From a checkpoint of a small transformer trained on Wikipedia: biases.
Each number is 500 + 25 x the weight over its row's rms, rounded and kept within 0 to 999. Layers, rows and columns count from 0. Numbers have three digits each. The size before them is the row's rms in percent of the matrix's.

# layer 3 MLP down (transposed), 6144x1024, rms 0.055, rows 998-1052, columns 896-1023
099:484490511455480526521489520498535504463490490503518466494486490493549496513467527505530513503517534507529515437475534514510506491490493493478511493495514516483508501516486469496518498483488492527463484507488487503495465508470496518523519489466510512491546520514462524476499472509469531507518531549529524516514484533498454531500481415458572482491531457517520483497466490506533496496538
102:466476470477535474481505521486514494460506492532485537475445490522525531494474491565542497480531517495510481505509506509466502535473508528484503464453482498450514546528500507476496506507455561517465514490530484454519497498502465478554505466484459486534508544463491479481491488484488528539493485466465475507518511488516496514481510481480495469484513487518474529503539526497488505498496
096:472539517493467519482547521493474542483485517473489500462483510445524461493528506501534486476455485498484472482502529490539514552536471494480482521524555512505485480469487534488505511518522511521458479529509542519501531507496487559492496476473505513449541538504483470436453468504511465498520493504550506481479530528529514495501460523540492491485536506506512510514479504494533512498473
092:509495511479476509494529494478537467461497534477481532485460496529501499516533540467487525536462540496483486493496517498505512492539488550492538476522481493517497491505508489476517524508510493492495481564471509519512477500484476513469515504488505506519448464475497459489523513478447475495527479480544476493516473479488576485450523580521471473446501500501477533500485483474510516481490
095:505462501492480478516455459493477486517470463512499456462480493511503531532518489474480525519476514515482527512503497520501521498531523501477532487526499502466522528546492500522533545482542484485496491483499530460472534473517499523496513431483535485521491559518478532523509540472534471480537545518487536478481551457520490526506474495486511499511536509487532529520549510522547496515473
101:510511475532483528497509490498506488500510508524518503494532481526477501473510487525441528536488473509525495481505489511513484489504506500489532516522476511459491483494502482501491476516510497525528484509483528484529551483478529548492494476509512510482501456472475468501471525493488487537452490476462481554479478506527530519544522534514527464482507532528512505527501480465504474518537
097:489547485487522484493511458481507499466473481526486523542506472489499484507451528504538520469474525486509510458527521510547500521552512494473497491576498478500490503545462493505492540512504488485453496494485528502465504519491470507487505453516531515492484519514506524475502500506575487477505497501476555453522506508530491456480479482494491487554496517475509494526497550484460510537471
095:486521462495502505509483468500473511571479556476507476534523503516492545515456504497495473440520492484516482537490515481491540523497508509512517504516526476507498513509530501505525460487472492526456487471498479529508499470532484482484499515483511448512461496502483510504512518479485507488512518502520453535557554510444533484491489498487501495477512540507503489527507436479477483506512
102:468507500496477491508497485526506446490509525512477515505505491514493493514438442544523529475495491513491488530507542489498445500517521548489491473509488510517524500515493517509525483488495505501527525492512498496494510495502528511472524494511504510504526493488465489532551494523529526526497515488492486536488520515515488516499503503498509484516480505507519464513469507543521504475502
099:471510453460514485501533508451539504521522505472514466481502510458507514479480503520525458457493465505499488476497527485498520524531447467468535469456499520475544545524521512487485561517499529504492526455503443504535506526492534488500493483489481502484457506495495520482474485495502485486463474509459503515474476534506474482502451486511462470525490536510483481493518506464517473461536
097:500480533470525491458518499504528492489583496489496447497530495516513481509497500497507511485486464490539514530492522488536515493493452517523545508528458476557498455516474486520488452492530530507500485525495503532558458501489469520494482514545516513462523537465456490505489486511474448506503539513483538502445558484491485459493472495491489553475488487512496544502505492465521490472501
097:532490516510478498531415483489485521448462542504506507484487454489499446482523508465524485524471458480468540504559497536504561498524518541529517553480489522448547488495493518492513526496469519517484472550504489510500510510520494518518511503482547553518492498503498507473492533511463484483517517588527503475489540507541495462515488491519478504466489478450521512532507539511483524537536
101:485484498571542505540488507488485483465483503487534505513520492491508490511479488528515472480491501489509544481473474467493539514539530443509551502499520524510475510503501510531535481505519509499507473490473544542482502488514514527481516526549519499487516461465515478515503493514527514557508456470520504487530491520499492484474504518453476482548507535443523511481541505472541505541514
119:475479448508450509499500497502501539481514491529511503554482481467515507529465499491509516474491502505556480512490517482498530492528474516478533541489525459530482530466503512448502455491450523549548531489496483504529485500450520485529470566522465482510509488509506464494505522500536534500536506446465507479534515488533509532476533528476529482528466530495510492497513515464471465512511
099:489495520482469496555490531507483476498455463531533488479486485511498491513537507471501569454486482500507498463502510503476492491500486526503526473493487481475496483522444467515440505447503515453503482530503539477473491509480513506530419513505506475467464523493494554562516511469528545526494515516555492521462513515495509499514505481529496495551493466586473494517549486554521523494485
100:507475508476510513466559490492478506461537515502519522479488471511530520513512513498500497493469494516492479504524503493459516482430493507510469519561504456518490498482486480489486495545509495515506521509524516510496499515520517475496519487521483492469495517534516531569505492488487500483543499482489505513531516501518445512485510554501524475493424497520482513476540500497519499505499
095:505531503482515518517479547470496494465530518529481519503518525493463542470483513510514469491506486573498533523498491461548491493509511511509565512498435501483499514497515487475497507513475508558511531497477504495466526512504511505503502516520510498448496464532487492494457517470471503453493484503481486526479529539499503535521452519534471506509527525468527517519533525527508470502504
099:445486486513501513508519466468515538517527482533477493446535481453463525514517472466526506493493516479510544531511491520474473460485478512515532521466489493462507505499480451496513492571466530507502499498515530480473514528511487522495489561586435525502519485449465473500520499517503499523526488516498483533501501497508467514519485522476466471525506515529505474503526496496495487486524
099:487513481470507519496519471508527491568511512491519501440517484495493453495514486515519507515495526471490488452488511552507529484477512515510493501506545486495494489519462518527518506447489504482530476499487475521514528517509507499537483506494491510489456491521474487495494488499510473462475542471483497516508474553549495505468513445486524544476466499455501497482476487458440463478508
098:493497492482518491521507537498472510517510515521514497458484520504480494496477479513443521530514503509491490524548503539467522535511477495493512462475504490490505515534534531522519453492536529458489508471479476456520463508522518496472568515507489496501544505516485500495501484506507455508501550508488457473469486470498496445510498540499487448480462476486486481491534498511511509502502
100:513564480447482482531455452482492484496513503502482506507493495458476487525478512503471482487498528494519525479509495498528541553522490513465498508485501538461521450504497470574524542538487486539477514478478503492538497484478521536468494467530510481527460499443524541510490517497512529484536560490468517512450516500541503496508503500497559479469543540463514534506481481494535500519489
099:474545479469488453477505497492552481498492495540526484524512490456481496517519512493547466498522485476513471500524483496478540503476507534562508430450499509503507530517468555530530504475525489475546491475525538510413494456493485462507498543491491524522484517420488465483518504476491506486497504520538502556510495491476507477470562482480513518505436501519554480530482471546500504454477
097:510508503472536525532513511483505463481492526473490505487468526509500499461499521551538484499492496491463482491495533436535484467467498494430521499482498495466498465463466544501529520506517524537493486477508430497499440519507476459499515503499510471477541468481525499496467504495499496536500494479476489484504515488508509513513507501490527508469500480522499513446456501548497524500490
102:465512511488485507534508475488498502498503443482494519438507525477485493492514499501491500510514528525542542482504509485486496479506544507496504451512486512498516485512460497535501484470473510490493466478521450509502499504505477518476452450486487500500511476414515507526493490524473546536519435492501446515492513503498473517485492475531520482513471486543540469503486451492500462504537
115:495499496522494494460535490492511504507506476498521453471533489484509500461501496510511500517577487484488509498452516490500520468506503503533526485503496483470483447543491492527492446487518521492527532486511465504458516489513536514544466499427514507487511466502513500500535517487467516552474499518471469509506535520533492532513465541487514543478497494518493473494508489538521515474497
112:476511536530475519504515500480501480495527486522429508517524525484475506490414461491500457488490511554535474487470550520491501481482527504569522479529531501496513517499524512490469558480504517483474469450509478519544550483479501527484498491471498509481491534510503488493460467470510489536517571519454503498514479470500487500547482498452527498523505481485529505471446465498454479517486
103:482471516522520456496496464477466484514513458507483514503522530468486458513526501482509501496532481521552526534525510502477501520531494534497522493529517502538551482468567461525517503558511496491483494499527468507495490481502500503495500527493496441476485514500459489504507501482469489495473500443529520510506522487480494415505513477536490515511453510473498488500504522488497512539509
101:485504471467563493437526491501511506536493493520477511477459503546483440481510481508490478532522510488487454492471482511491444504508523488497494482506490491514486503480502506499525557509484487493511495468485494492481496494483533475495558458522542534489527485530469474511523490495489479496491498501494505516490511477472519497527521484487546527467468446435539503534476478521510511500480
099:459499484487513497510466538465534556469542495549444494541537465492486491496530554511478449503517423538530449532488506533499522479513478501488490497526502508517472497500492522493475524527464514484538515484472465494489466503499551505522497550531541504547535466472513489497477482482527531490500472438472502475500490468432505492485518487489538526491509480503479513495573530485530485524502
101:513493482478504463447499530465488493510490494547507505499553492457484517514483521494497490534521477494492461570480511461464501513503538474509502491465487515494496498497530514469493460535450497508493466508467526461477511498489558525498510487478506529470500485566490471492525469470506500528492529510488549474506504495498495484555514494504516529512494548471505478503505560475463545534472
095:527468536467512490483522499533524475514541447533510498489518506502545544503456505454455519476472515518579487462487524518486487496517522523497458482505498456530490502500531513471495532509493505503484496569538536512539492464500546498469467527505455506576506470504499501483495498460534504502519507510485521499494466464515487487496531479511443496538470520502458492506460519478539458501461
102:507501452521534551482543490460522529487489500489558495487475477497536481430502494515499512497441509521499490476504472485479484502480478489517539484519525484501528508504492518494489524514509500546507505534486494523510505486499495510517512515496507523454522494530529494512545482500498486506528476501492510476489490541477490552495487483508507497471507458466507532492501481472503520468514
095:499535520477495476510537451501567487480489510542549512518508436511528489536479509489562501539453495490499513514473491488483493519517469496507556513503469492471479488530482507509491533459457468501499467496488512476499516463494475532545499508479479451526488511523472495524485504479468476501530514494503536500512508509499468473543481518528502558519473470518565462522525487528494528486504
099:503492474493558495470463517512503526557532488479531488530519463504497460453503470492495489473503466516509494532561528509468516541471504530477504480482517510433515505510525499504483530534448520474469440506551476488500500457537509498517499520467531470482523494457497487485520495507512475471515498503495498436540520531526500515479472494519555488490527536546464510486509501549485492519515
105:530453520501532447485500546451458489465483490491544541480465498518494482486470463486488459500528455494489495520527521492465488495487472435481505508468504501502509536512486486499472484537506553481517492507518495507544461509500525525501491510456470520463499486481460452517449513508520518523453514512504518528472544509473504556533564520503544506480490514527494484478549490496495515474514
098:516493514434450488519551500517535517457496503508465477490507565528473512528556511475520496475479519517486526494501501512507487532491518461487489518501485502492510517481493576476515528519549496534529485468509487508482485518476500469546534434451517491490495497504504506535494452489434448459526515541486533486520528494505491537498478474498496532467492476492506496507478521496482506485481
096:490543481495517501490488524533477447530483496501513508474514518548497507508500493513482530500495477487493496462493537468495466484541496473462526475520491522465475455494513493474493518491523488498543484507487479492491458468552513522477529488493498471458450476507500482484525501484525499514513507489479538489535511540491501526428494446541460497504456536533484512516523486531496503507521
100:547504477522528499505556513449473525510493484477509508494487506465466526501523502490527502507486512485540517526486492525537539442466533505491498515498488524478512512449509482527492495526482478508467484515435505489498500511496522453488489480531499468514488481478442508461495507483548551469511483507472500524463473523486475479505544489489474513503508522494523528533503480499445475490503
095:508549479460511516468513518524518504485487523533479490491510489525522547471508494502514511504490516504492467532484549534502509492519502476487501515558490461553512504466473536505491470536499508489477486483520492523448516493487499508515508493470524516498532509503544487468517515479497508526488531491504492488540464483469484478514471531495496462506501484527523494502505559537465536474460
097:488507483483490497476497548502483454478508540498522542501505483499519527528513526543499486507561548506457486480516478470532461473483472474509519465506532516449509545463517539497510492547455500518476522487465503487526465483502483514525522520500532500490457521514452521498536443504470517485474490529478535525441507468536546491505460457500505521478536492474476533493424534515485532525473
104:525528448474497521498544475526522496486553502503479522482511526486526506493495486524504479503442494499491483497518464507518493524458475444524489502514498505499511458530471486485538500534479523456484507564494538516531517494525503518483462462485483511485548541480468533498511499493528523506516459455508481517464498503549503503513501523519514481514496509497499480514520486503488503499520
100:397484507484491503519476507548485507490509573454499536485504492478506484508502500517507511494509478515527544477470476509557437490444501525483501515477500474482541532501507525540472501507525522440519515482489490456466518521462528523522476443530490510509482463517475500501475512554487536494465487496470454506496481539518476492503525501536469500484530528515523489517461461494510499537509
103:539507532446495518495508470476532516532518494470490482501480505446489514487508473484523535532478477464521522510466524480510526434485546494523536531501484479513473475487507442493525548463459561505544468527540471509503506507512515490504520512501541512492514524488531505452517488467493529482466503462499480484481471489481475516500464547566494529503457484496497496544522523478520514483508
106:536494535500487475506494512476500528515493500533497501498506525506478460513543469486487504504477523488504509505490530526488505521526451456487488486524459472502443449486528502474496489500498484497515458506504476482475509511532463481513536538509520464487484515540508510463462491522486491511505473589519504455507497545490505505471518500536494552487513523512465509502473437505513464540476
109:491496509514495507479517530477463535469506496527554531474538501525480480475525511508528480489471462488499530512506509495520463523500521500488496485518488512509530493499507524488530504482490466542486516508460523445527544506499484468504491538538543529493520480543500487505502486541446477481483477498512494472529516461536494527471452485465494447502538520490485516496482504562505554484536
104:472475500520501505493530504476499521466493507487531510481488496485529508492486506464486466515528475527496467527501477469488478465529464497518484480475488468496492478508525501525515495504492507513482477486467538509491516521466496439500480514534518437537527504447457510515498475500463503505493540483486519507500504496539543464498512501470459495479529491491462473506503497510551536498496
098:519508483491442474472493477494550515509445491499509470514514520518495528449482460508464531463518568481512508506486546512515531485504449495492508476493479509506490476480524497496489495486498506541480497499526484461524508490521494530465479485519519514444524479495481486485511471493507515518499476470465498505513502445456510552481516526448488519460535520479531496505483471457480495497503
102:471500509554526494527511467490454519485463507472516491516512500521496459494497487535513486477460470495501507526468459498502521480492517548484458516589481489492511482490501516528488524495524519486516542539471486501503478499444487491512529503475483521498477504486533524448544523525481510485480508523502466530497498530530522544463507549526518515437499501503468491477511539493478480470475
100:471466493499515509523504502452533508486520507499485502476473476509489469470516467521500431526477476527514488527495490484492522466511494509530533489474503510470526436542453483488481547496493490476494455537437490556503492486488496512504504509586568472500514509503500506487444499491481481471511492532473509514470508505471511515509515465472499478479532479484515480508510537490493513520492
102:479511474468526454466532490510489499514482509425454490511447497534517499504468511519510469532537484485519518515550513523484517521498488493465469468477535520534471520498486506486529469512502470487521500493491491495445548510501537499536515495494454482483517482496540506502493508489469479487474519508567516494503535491495463444462502477500499511547470491477446470473493478467528525508514
099:488465520505488484512545467536569486514524518442519519528492444543473519439481492502506501491450462502521498473507474486487480532487506503454544481525506507502490524494475505534542496522493468509503511484480479488494501463501524528506496507438487495492504488478523525487486501504521516497452496510507520517566488506498455510506530512520468495471518494507500485507519433533501545466521
105:483499527537490498482491560473480488516535491469511504434474486515513546509479485530552542569517482495524506522498518489528488504476501439527502471529494518495521517480523452510486454512488474488516485487497496480502499506490453481523477492521520484500473507494500469512481491466508492498532481518484462526529497476476520513524462534485497512494498519466483477486514495498507508479512
099:537499494521506516506468515520522511472454519500478475467501462520518501521432520511519469506461482551505469526523519519506520508451512520509510485487497505496510494491509494480451478456512524500473487487478502490490468553492480464506458504485503562523486481507495449514497490532525503533489518518488486543499491484497501478460452528477537482496575426465496512514512493518479515501512
099:488502517456483503483484512485512469564540477499479490501489532491554479503492460485502471479476478481513447525529556490518536530507511513539514472520483477452487554501540541498522464544477486516503463526495515538506508529474496497475500483492540494493551570501512521507488485525453528509487468495497485474519490470494543478507473471494482532514506524517481468485512517520531515503490
096:476535507446505438529467486491490478467438566498492489461477525467480509472487515535488477515441525488501449503508537511493511498487494454539541488465517509436517500482506461534465511478523471475506493508476506498517498499526493487503534548476506506544506487482492463523512498494490445477532467517451501495492538454535490508494498445514489529470491540508466478533484547482504448463491
# layer 3 MLP up, 6144x1024, rms 0.06, rows 999-1052, columns 896-1023
105:477526478529524477487436521455494471503511467519497498524467502522459525539514514521473457526505503508502498500509580513464541490515494544482515535483483508517517520536498549477520458494496517525462447507512509487498478522557486476492493454461441533491490515486490495491462530506466491516528515452487512509501510468500475478500560447462467513470457495529455483528528532517494534478520
101:484478519504487479514478510478493500484490494522467515504518503497498478493524503489463500499480550508501494468489469498475521502481493556511514475511482492524487499526534523499508538543531452508515503452484532504507484505474503491460506542488518513521478507497494476492475553513524471446501492475544506509451472490492524519437518513508502501477532490505508530515489488453484491503505
090:505476522486510517505515439536541585562514467472518475494474576531496536513460506507465527520479502464505529563501503567479485515498423538496515464479513549458485523495510485482505503508488487514511509508494482488494490492446455514502493503550497492529539522497538465502469514516531527461510505511520530534514492505473493504496490486484518488538526509510438510531491495522476520496484
082:481452466525511516469506514527529508522476484504500447489513453475523523493457511489515493504487499471461466519443561500490528530526541519487485458494497494480509509478495477532473494516551521515559522501510489501515523470533500529534503471454476467517477529493501472504493497481453498514518532503534455520513489472489508497478464551528506479458516497481515491527502559454501474521489
114:465545538519493495541504523504474463493501490499523516511458555487486495533541510493443493532511478449474508506534482510505512490449502485500464497480498494521542513525495499508502506511529527527493483493515535581491494519476508493513501493499487491446476490485492510505515504515531509455495469474478511469483509510495516545517514530474508497485513478492501538481485504523469514507502
099:498530481533507485512466478524504502535503530477512544502491508478497482526505482485502460509486541528470523516545489513515511431499554519482530495499514504464516533480510473480462489486476499456500463469498460502544482507500498506442483485478509535458482499494504502495462535496470503487468525468493492472486505518514479558523526458514480506479553520544503498504507516490512493524512
089:493487496503480519495496522507497474533467478455552506511501512526544488543454498506512479499492483496475513518483501554453503458505515483518508491472463545536489499483489501508503500516482451537523474527496471529459504502506421511443520487473513496494530516518470528476502563495493514488504439466513495533468529494509464507491463540478509538477511513498475532445497453500485460506566
112:485482488519482479473481471503452483468491509547467492502487484509478507502525491489554509495512516518504520512510518513496497521491522461508546477437461455537478509520512513506490451521522512506517509472497455487537512520487498514511476454462482510494486480485494467480475462505515483503517539480515455553486471505522492496551486493509515513489439435494495489532517514506530511466484
093:490515476480475524492488489494539483553485485497489497508541472528480522512487532489544476522481499506504529489474504499456455513497474465549508516515525503493540471476484505507484512473499482518497459480485458483495474461505486516491475506564500511499496517471497536502518484522539516508469513491508497531517516527533503490505504492511477497554491505504483508506487499541499552509494
099:527456539488553476492537508515491469528487512502499500473473558499516492480479516497504518509471542494547478495474515518463466506424472493477480521499449550502458495557498496558478514506540515517534513512542497491503511510465521588498493430520525509537522492492516510474494471513471492472530511518484450490485497501515496518491478530459452495532492456529511490513530512464498477494524
103:493475518495486510482544479495509567506496465490463515523506488492513506473442535450499481457455535471545501555495499487497514504494483447484517503487482501497504494486494511541486520511517472489510481487471523468450393504473538478466491507511496488516548506513528539538520485543490484534483476503517553478469508465518522492480523558414511512527524472506517532531519492463493503444507
094:522534502490489477509546509449484503532507506486491511499474484467526508495513499479542514457482502538506500519483461533502510521479475476534457508536457526537524501496457478496494512456567505504520531508524464528482498467541535468506482521523520510498521481513523491502505506532493537516533517535487509484477473477504517487478539509471503513512495568529508479458519559511507515526508
127:478530446512530500515524497505428486481523505528464476505527533485474504530512479515507506515481533501486499480468492489512534490517477505471561527516502481507530479472560511523479504439469468504507465496498504483507487489530486495514505492525510493514490496492498498511526505543507471513490522471509516548520459509507503548493497491506492463497494545502457511470510520475535553498529
101:504476482489468498528479513521493511494545467517502491489509531554497496537473485458489532526464477488520479500504490454470478492508510514454515512473498518503479517506525486515484551476504504487485519504429464554511521479487431514485493555494502456494492480517469493569515546454507515499470521542486563545517506455490480473494472499460511454506478501470514542491514526480468523472543
089:504495462481510506537491496495491554499518533509498502506524527552537494472501500505485480478529465533476472448527449478497474501480495500503495486503477489522521510507493485505501499492534528483529485461516486478516469516498501492506480515523481449549454464520500507484498475497513506469464530536491505486469472478519467475485496489512451439507511527466528504541493453463511509505525
089:465508507485478543441493527484491468523503542514491484520525493536521520481487472505537494480526496470481489523574519504455512511493513501518505477549501540496477535474516466489468486507540508501472485526471470521498538496491451516525481551495478468489486463526496454491498478517517470509479505481479521550549478539511483545522507464459539535489483499489496487540516536526466465516504
092:524501494515514476511540481469501507500457482530519485449494498512472526509533478507530533476504469522496473503484541511490507495473484496489502509522513503529499477522493442441493501541495491529503501481500507497479520473529429508521482518532500524517510483455493472498475511530518483509513497451509529484475497508534526470526538515479476491485518521545496482505485553511479484529522
120:518494506487537512508535482495492514509448529456514474520509529477504508488475538486479519505478502506471526536519480512520507465478492517447484507531468487500503478523455527473458498481520505523490522472538510497526526486545509470550516525497513539516491448499532458499509507448500482508512527476482503506502466494470514486468492471475490500491512487473521490505491510461493494516540
102:494481507502465483450516522487502481508542519473506496521507468500511495466498498472509476549483518488466508522516495492494477483487440465515508507480543486516445483516525481477476486511481482474522492500496492480475475529524459503476485479461507487472547498475509506556453491496452469511471479543507513508485525467521497524488498452488509474526509473524503472469495488496549522486497
093:493501570507498494451490500534455524459488486511494490473508483500519549501451538511471503517507513483475515526515515490502473472506495521508468519552513481494553475509515492455501518502489525494480535514486485494480465469479494496489487481482519473508525467455504487520528532475521533517498433517474548524499480487504511512507550565472532495523506555464497519503523497494455510483474
097:483495476541479486486476531566523459499535529542505534531499517509506528521546501525513505503520468472479482499489555503557513451496506548491574493542517483470478530495531504508507509503452527520481522507510497481475514464487477534568485507552469502526510539491503502455499493529529526487483444507512532498503470491498501490518510517513492499512499461547530462511508521531518497538507
098:502497503536531501502509455475510516531485546497491487497507476491552488490514473486525444430468492479504514501523483514484543508463506497508504514509510486455531504518477496500516500503523564505490552497525508456500481510503514523504470475561533508487479505517531488504516499479532495562489484527513515444487502541461468453516435514460491543542508530541513475481531497436507533533526
105:446527512498497476476519467495506490500540497506480471561503514501487504516487478490507498480519486559495519492498513470501506460518502531489500509475476493524467510514498486517483520485502512469531555532441542552495517472517471496512535515461532505508529509500549500494499542460494480510545565512497523503473498453484503474503520448491471432488508509494508504462513488503519480478497
128:493483478483515482534569505527473500544516479541535481477514522480468494530559500538518463510476511580486471492458506514492483474530483487504520497522467491522480534484545542532502502504509527457512491520510499501459532493536479499497516525468449512491487516451517527515504504540481444498507400506501493523520520487501491484487501466511514561439492503493478514529558460534481521486490
107:518490489495543506448499483478493537504509520521465515461524459503480480530496496464501449495494487488475486518519552507460494465489495498542507492494486493492464540490530479514519509485507535495526507508511483494504526505473514502496522474469485447521555460471507552514493465530442521545479512502528516505521521516498426492514535517495533521516478488500464485474488495507500508509495
100:485445542494464486463508464490484533554550479509500506492488482493491464481511496473472483503507498501544532476502469545467508485508495511499506517529520483497464509485478487576515492494469470550494534497489453478512495499495524475463554451520504507458515515516479512494534491497517509501479506458480458506485507510513490477490542486497486465506456477548444498533525543530493449531490
102:444518523548533482484525513484492503508491470524458522499519462486478482489496513515465494464485522507503470463528467448478494517521510568533494483500544512562492507443478478521508454495491503530580485494503501522464479518514501509474507524459526521480494509475511480489484492475491539471505492508449469533503493465485497505506489491492487520525472471504522509450504500488511523471477
105:484521491521529542510530483535490455492529516513489501485489540521475502520533506483447531516473474512513489479505450530497558467464478428469541497460509509488487547518505536504465510527486524475510487453551466479455533509462493490468505482490469535535506511482522491509516503446451518517476502521521465519511495531572530513481477470482535504501518507485464498513457489504542491508491
103:488473467522509525471481557491495466547535506463499492495512525481446489514510503474484533493470497520519472532498506470530465523516508501509484491558531503515489515510508481493504517460517515536555514529505462482491495458507496535536514525525510503525513491496500480501513552520513474481544456504484462490498510516510484506501525499524575543518503494474505508489473534513541506533512
090:506489547487516490541473497492474482500552500526493507477522547497535507529521511527473506445503567504477494473491522496487459487495500495512500505514528489547470517487487530495488513463541467487493549499540460496472472488516495503532491466500510485495508499490488493495463526520531498492470520481547542534508451470501491506495500519468520469498484476508468484450457499511486499524497
094:533538490535459518493485483498525506443494491527442516505526482444530488552506486520475479533490482517535485522498505514537511514531498506496508512470499478510491486492461506535491485498562572479471526479455490531514487517520537547467513453514485476489508558515521494526522487502485523509506517503511517512485482504496485496465439495453460535515476495521470484481525484482490496480470
096:516489485471481480500515531503438497490534500509513520504524489543512510523521445539481475513506522518513498511519514489493508498518472525436511516473535524506504537489471517518484522518497443472499493488514464511475465443519486467492558531495467483509528461517481518520488457488475512499512468475477515485478531507544472486518502522511496529522504460477480483499504465507478534490477
095:509514477533525500501503532510462472537525462481453528471479514497516512554577482477507511456504454529512455523519512486480513498505516505513485462485532494510494514485523496493493517531481503477465494490528525508497454513532502506513535539505498467505479499520521490456484499540550479452476457489523517529527530437526458492481488518495502532490517504510469542520493494518524475518539
097:517482474457501471511508540529500505538466509501489521524488506508497514520516484492499482507530540488499511512485478519464517573477499463533534471485492466435499513487500563500529525487503469491478516504510497482494524522548472503487504484505492526491571538507461507563514460505488508566496539530503484506540473440492575490513476472461530486509515499538471508497524496479506520478545
104:489448475535530506479517524486486519510510493492479481479491522533445503472481524482489552484528460500501520503452499482463499501483522489511494485495473472521514515550497535462513475504488475489520492466502494493462554501529494487474508487489451489505489504486509533502468459481464473494516553522492516484497522478474465508531492505515515475496496516489515503474501522499501512480503
102:513478524470523514520499501467503480505511483530524539492491512556517442462487481514521519465488522500493543516476509485503487483470561511454527526473491499500496489548509494453514472540487507529536507487479447467516503512469535529512508470488497532539534541456517492492444525493484442454502509486496519508503534514463529498512547511519474506473484517526509455565534485497495481454509
098:485468537500536539506514520477480483502507460505438500481486422449508535543497535516449464452494498526471529537505478457452518539500501535519494489509476544528474485499492468512448504526500490494508524572496509464498513503534510526503485490497505516515564477516516485499494506464468534451513502518549463503484488501522506500504486514505521482458517472479497486514472467471521522464476
099:491505488491483505509470541504505536551491518487517503483528476505533507529488455472457450479491505526508488473537445489527521474509456462484530524525508569510528490536505493510475516468482522501514549498525506495450524514550434507478498468542525503489498450475515471511536498519496482481486508473512519514524483511501465499531548498482458522499493528498507533518480460475504476538500
089:510452547488479506510534470469539561497526517508518505510488493493515544450514509491476517478568498522503531478518502518493497528460477516494489500522501517451483507546545528496496531459482517527541504494524474473452489535491432486493491470438492516470512481500542495483475441492506497524468528493514513494459507482492497459509465534527477476526499547466528528502509537489473519503531
092:527482476508513453496491538510496494469539505499510504508512498482521462486451505489553492490474502535501503469501481456562510511479513482493430488468489521494499513476496525522489518513485516501555498495466514505503512486507468475522498480522557514509500542453449447474530530535497481505483511483466524464511534495538477483472472526511519490489472514488473534509484485514511531501494
102:503492512508506498442494522498512530504481489494488495533476490474478482462460486533524532472504477541500506481513482447545535458536517458512519474499472455474461531496474554536495471543458492509459514476506502542437491456509499496536496522486480505534482500476532467493495495500480477528496481522430534507512520463533482517487468533487511489519485516498517528446542503482490494472495
100:522473536483501507504477468453503532531484514465483510521516489504493533494509515508506487520482514455497477529517513524555515470490543488475454500456532472536460497478448486507455516539473519479482525534512526486466497461510531463489484476487478498546452520480508480504491480521480571489504471444476501489485465504467496522514518547489537504481491529483527535500537492516540483529502
118:514511462469495519483488468496506508525493480489489521548497431468494524477503525532544488498543463517460505522500499524511509492493520545528498520443473463521529486481490516484496505488499497540483486481526502498508477505507462491505522454474471509484486501488534473476452494506461481427511521495475494516470566504459486489504498479505533492569517498515485507484497484483495512530473
108:524499507524505489511484469461495497509503504493447486507500489548551508528468495512485529531488477508493488526509464421508510479494502528525509505496450523495501517480460485506520538538528494527497448505467528558484501523474529484524461526444526464499439494498485543485525516514536553487499482480531499531514554458479500501503484467546533487476491512496483504520489513521483549500516
117:489584491515502490517531468508480490505488559493535521514525522505497503471504488487482483478470488497498521532470523516482489463484496534519541489497514514457512507500471478489552519477523508508482494517464507513488553531501472542501502472480460528486512471491475450495466452532564473460493509500498483484503485532436505473518478520457487560503484480493509489465499519496520472498471
104:452492501481517477461488531501493509485478496470478490496507532480471544502498536498488511503523531537483507525503543556474477457492508517472477477490515527484475505497453485484539471526498511467510522508536521479513462496508516488462468518501500525531507494499494455461485480536556487476523492487493473493451536528546526531437475537462480512465491471417547498530529446489497489527483
100:512481530507511518518561539485501512507494479487522474523487539515470484482512495467521472488530505518529507518474503515482475482482503464499477503552576482533520521485506475455470465543513473475473464487496505496502489481465528512492519496485524463468486505524473498510530548503540470500502499532469455508499527474485501497499517546501504500513474530480513470479514449518475513478506
094:530463498512502482497519475484526518507529526532487476491500484491480487474481474493472456518506496477543527488532512472436474456469465504529526493486495509496524506551415512500475511500533480476475521530464519508515470505465527519488515521508498494492529484517493524502526471478524509483492493503472484503492464505409514468497484474489518494526489492442517502518524478501505501482471
103:496524530495524502472486493487501458475523475511521540502471487521464498524491509486504530491509481513452461511501527517476544467510483475549534515500486467551477472521506502463497480459480472496513511546505531457555503499570512480477522515493485509433510578493509477538516560474485541526529476505478511520484490471535456528468521483490513524525468467499453488515482456475489484471510
086:509499502530486500530478444530485494473503509487511499523471479512504477502492493511473525466466541489522465442467487520531459476446489521535446534482499509489510519503510496492563476479505487494483467507536506497518511484495517530515476491508488536507476444463474547514462514496533516503489499520540502516488509452486499489505540477495506494491500422515522507500493499566467521519461
108:509479513508513527498558493527493488544487468521525503492528464500487472471547539457529478507504479470480508490474505524500503484450491470520452508464499450468543507475520487490513526504565482483493558467503551525496527507523459498507493501526522496491494466477517468497501473480494489466508503543522449516506487493467460530535509538524506482481456475503470546508522512488517506510492
093:521478480477482535470497455469526506489524502510478497507481501530446502489471485475531452474509501524535507485546505487457467479447508470485511547543500490516493470521481431499463487509486503486501483519480514486531522469544509487519510502529496453464506508508458484503486504495515493440513556483455522462460540506529493527518490508498490512514534525454455478495530497490485480490530
108:507466512493482530488520516499494463503558505521516514520469465464486480484498538501509528538498475477477547496510503498507541518500492470506459482493498481502502514487483498482488536531491517473512506478447497508503481528439536500514507480449517508509471473503507485458443507488471502452532530509516468480499479478520447489473480468508474474481517478499505480506523511509528504503472
099:462481518515500468475482540496502484474559537523520511528527520487515532468515472472464472524499487475526480488527483551474483506458546538549545510514523468500461561502506505557496535460453462498513497473502506498521451486544516517538514532527519516507500496535507495482487473469512530482519476486491493489462569428499485501477478509497498506503492462529483501508488461474481515508477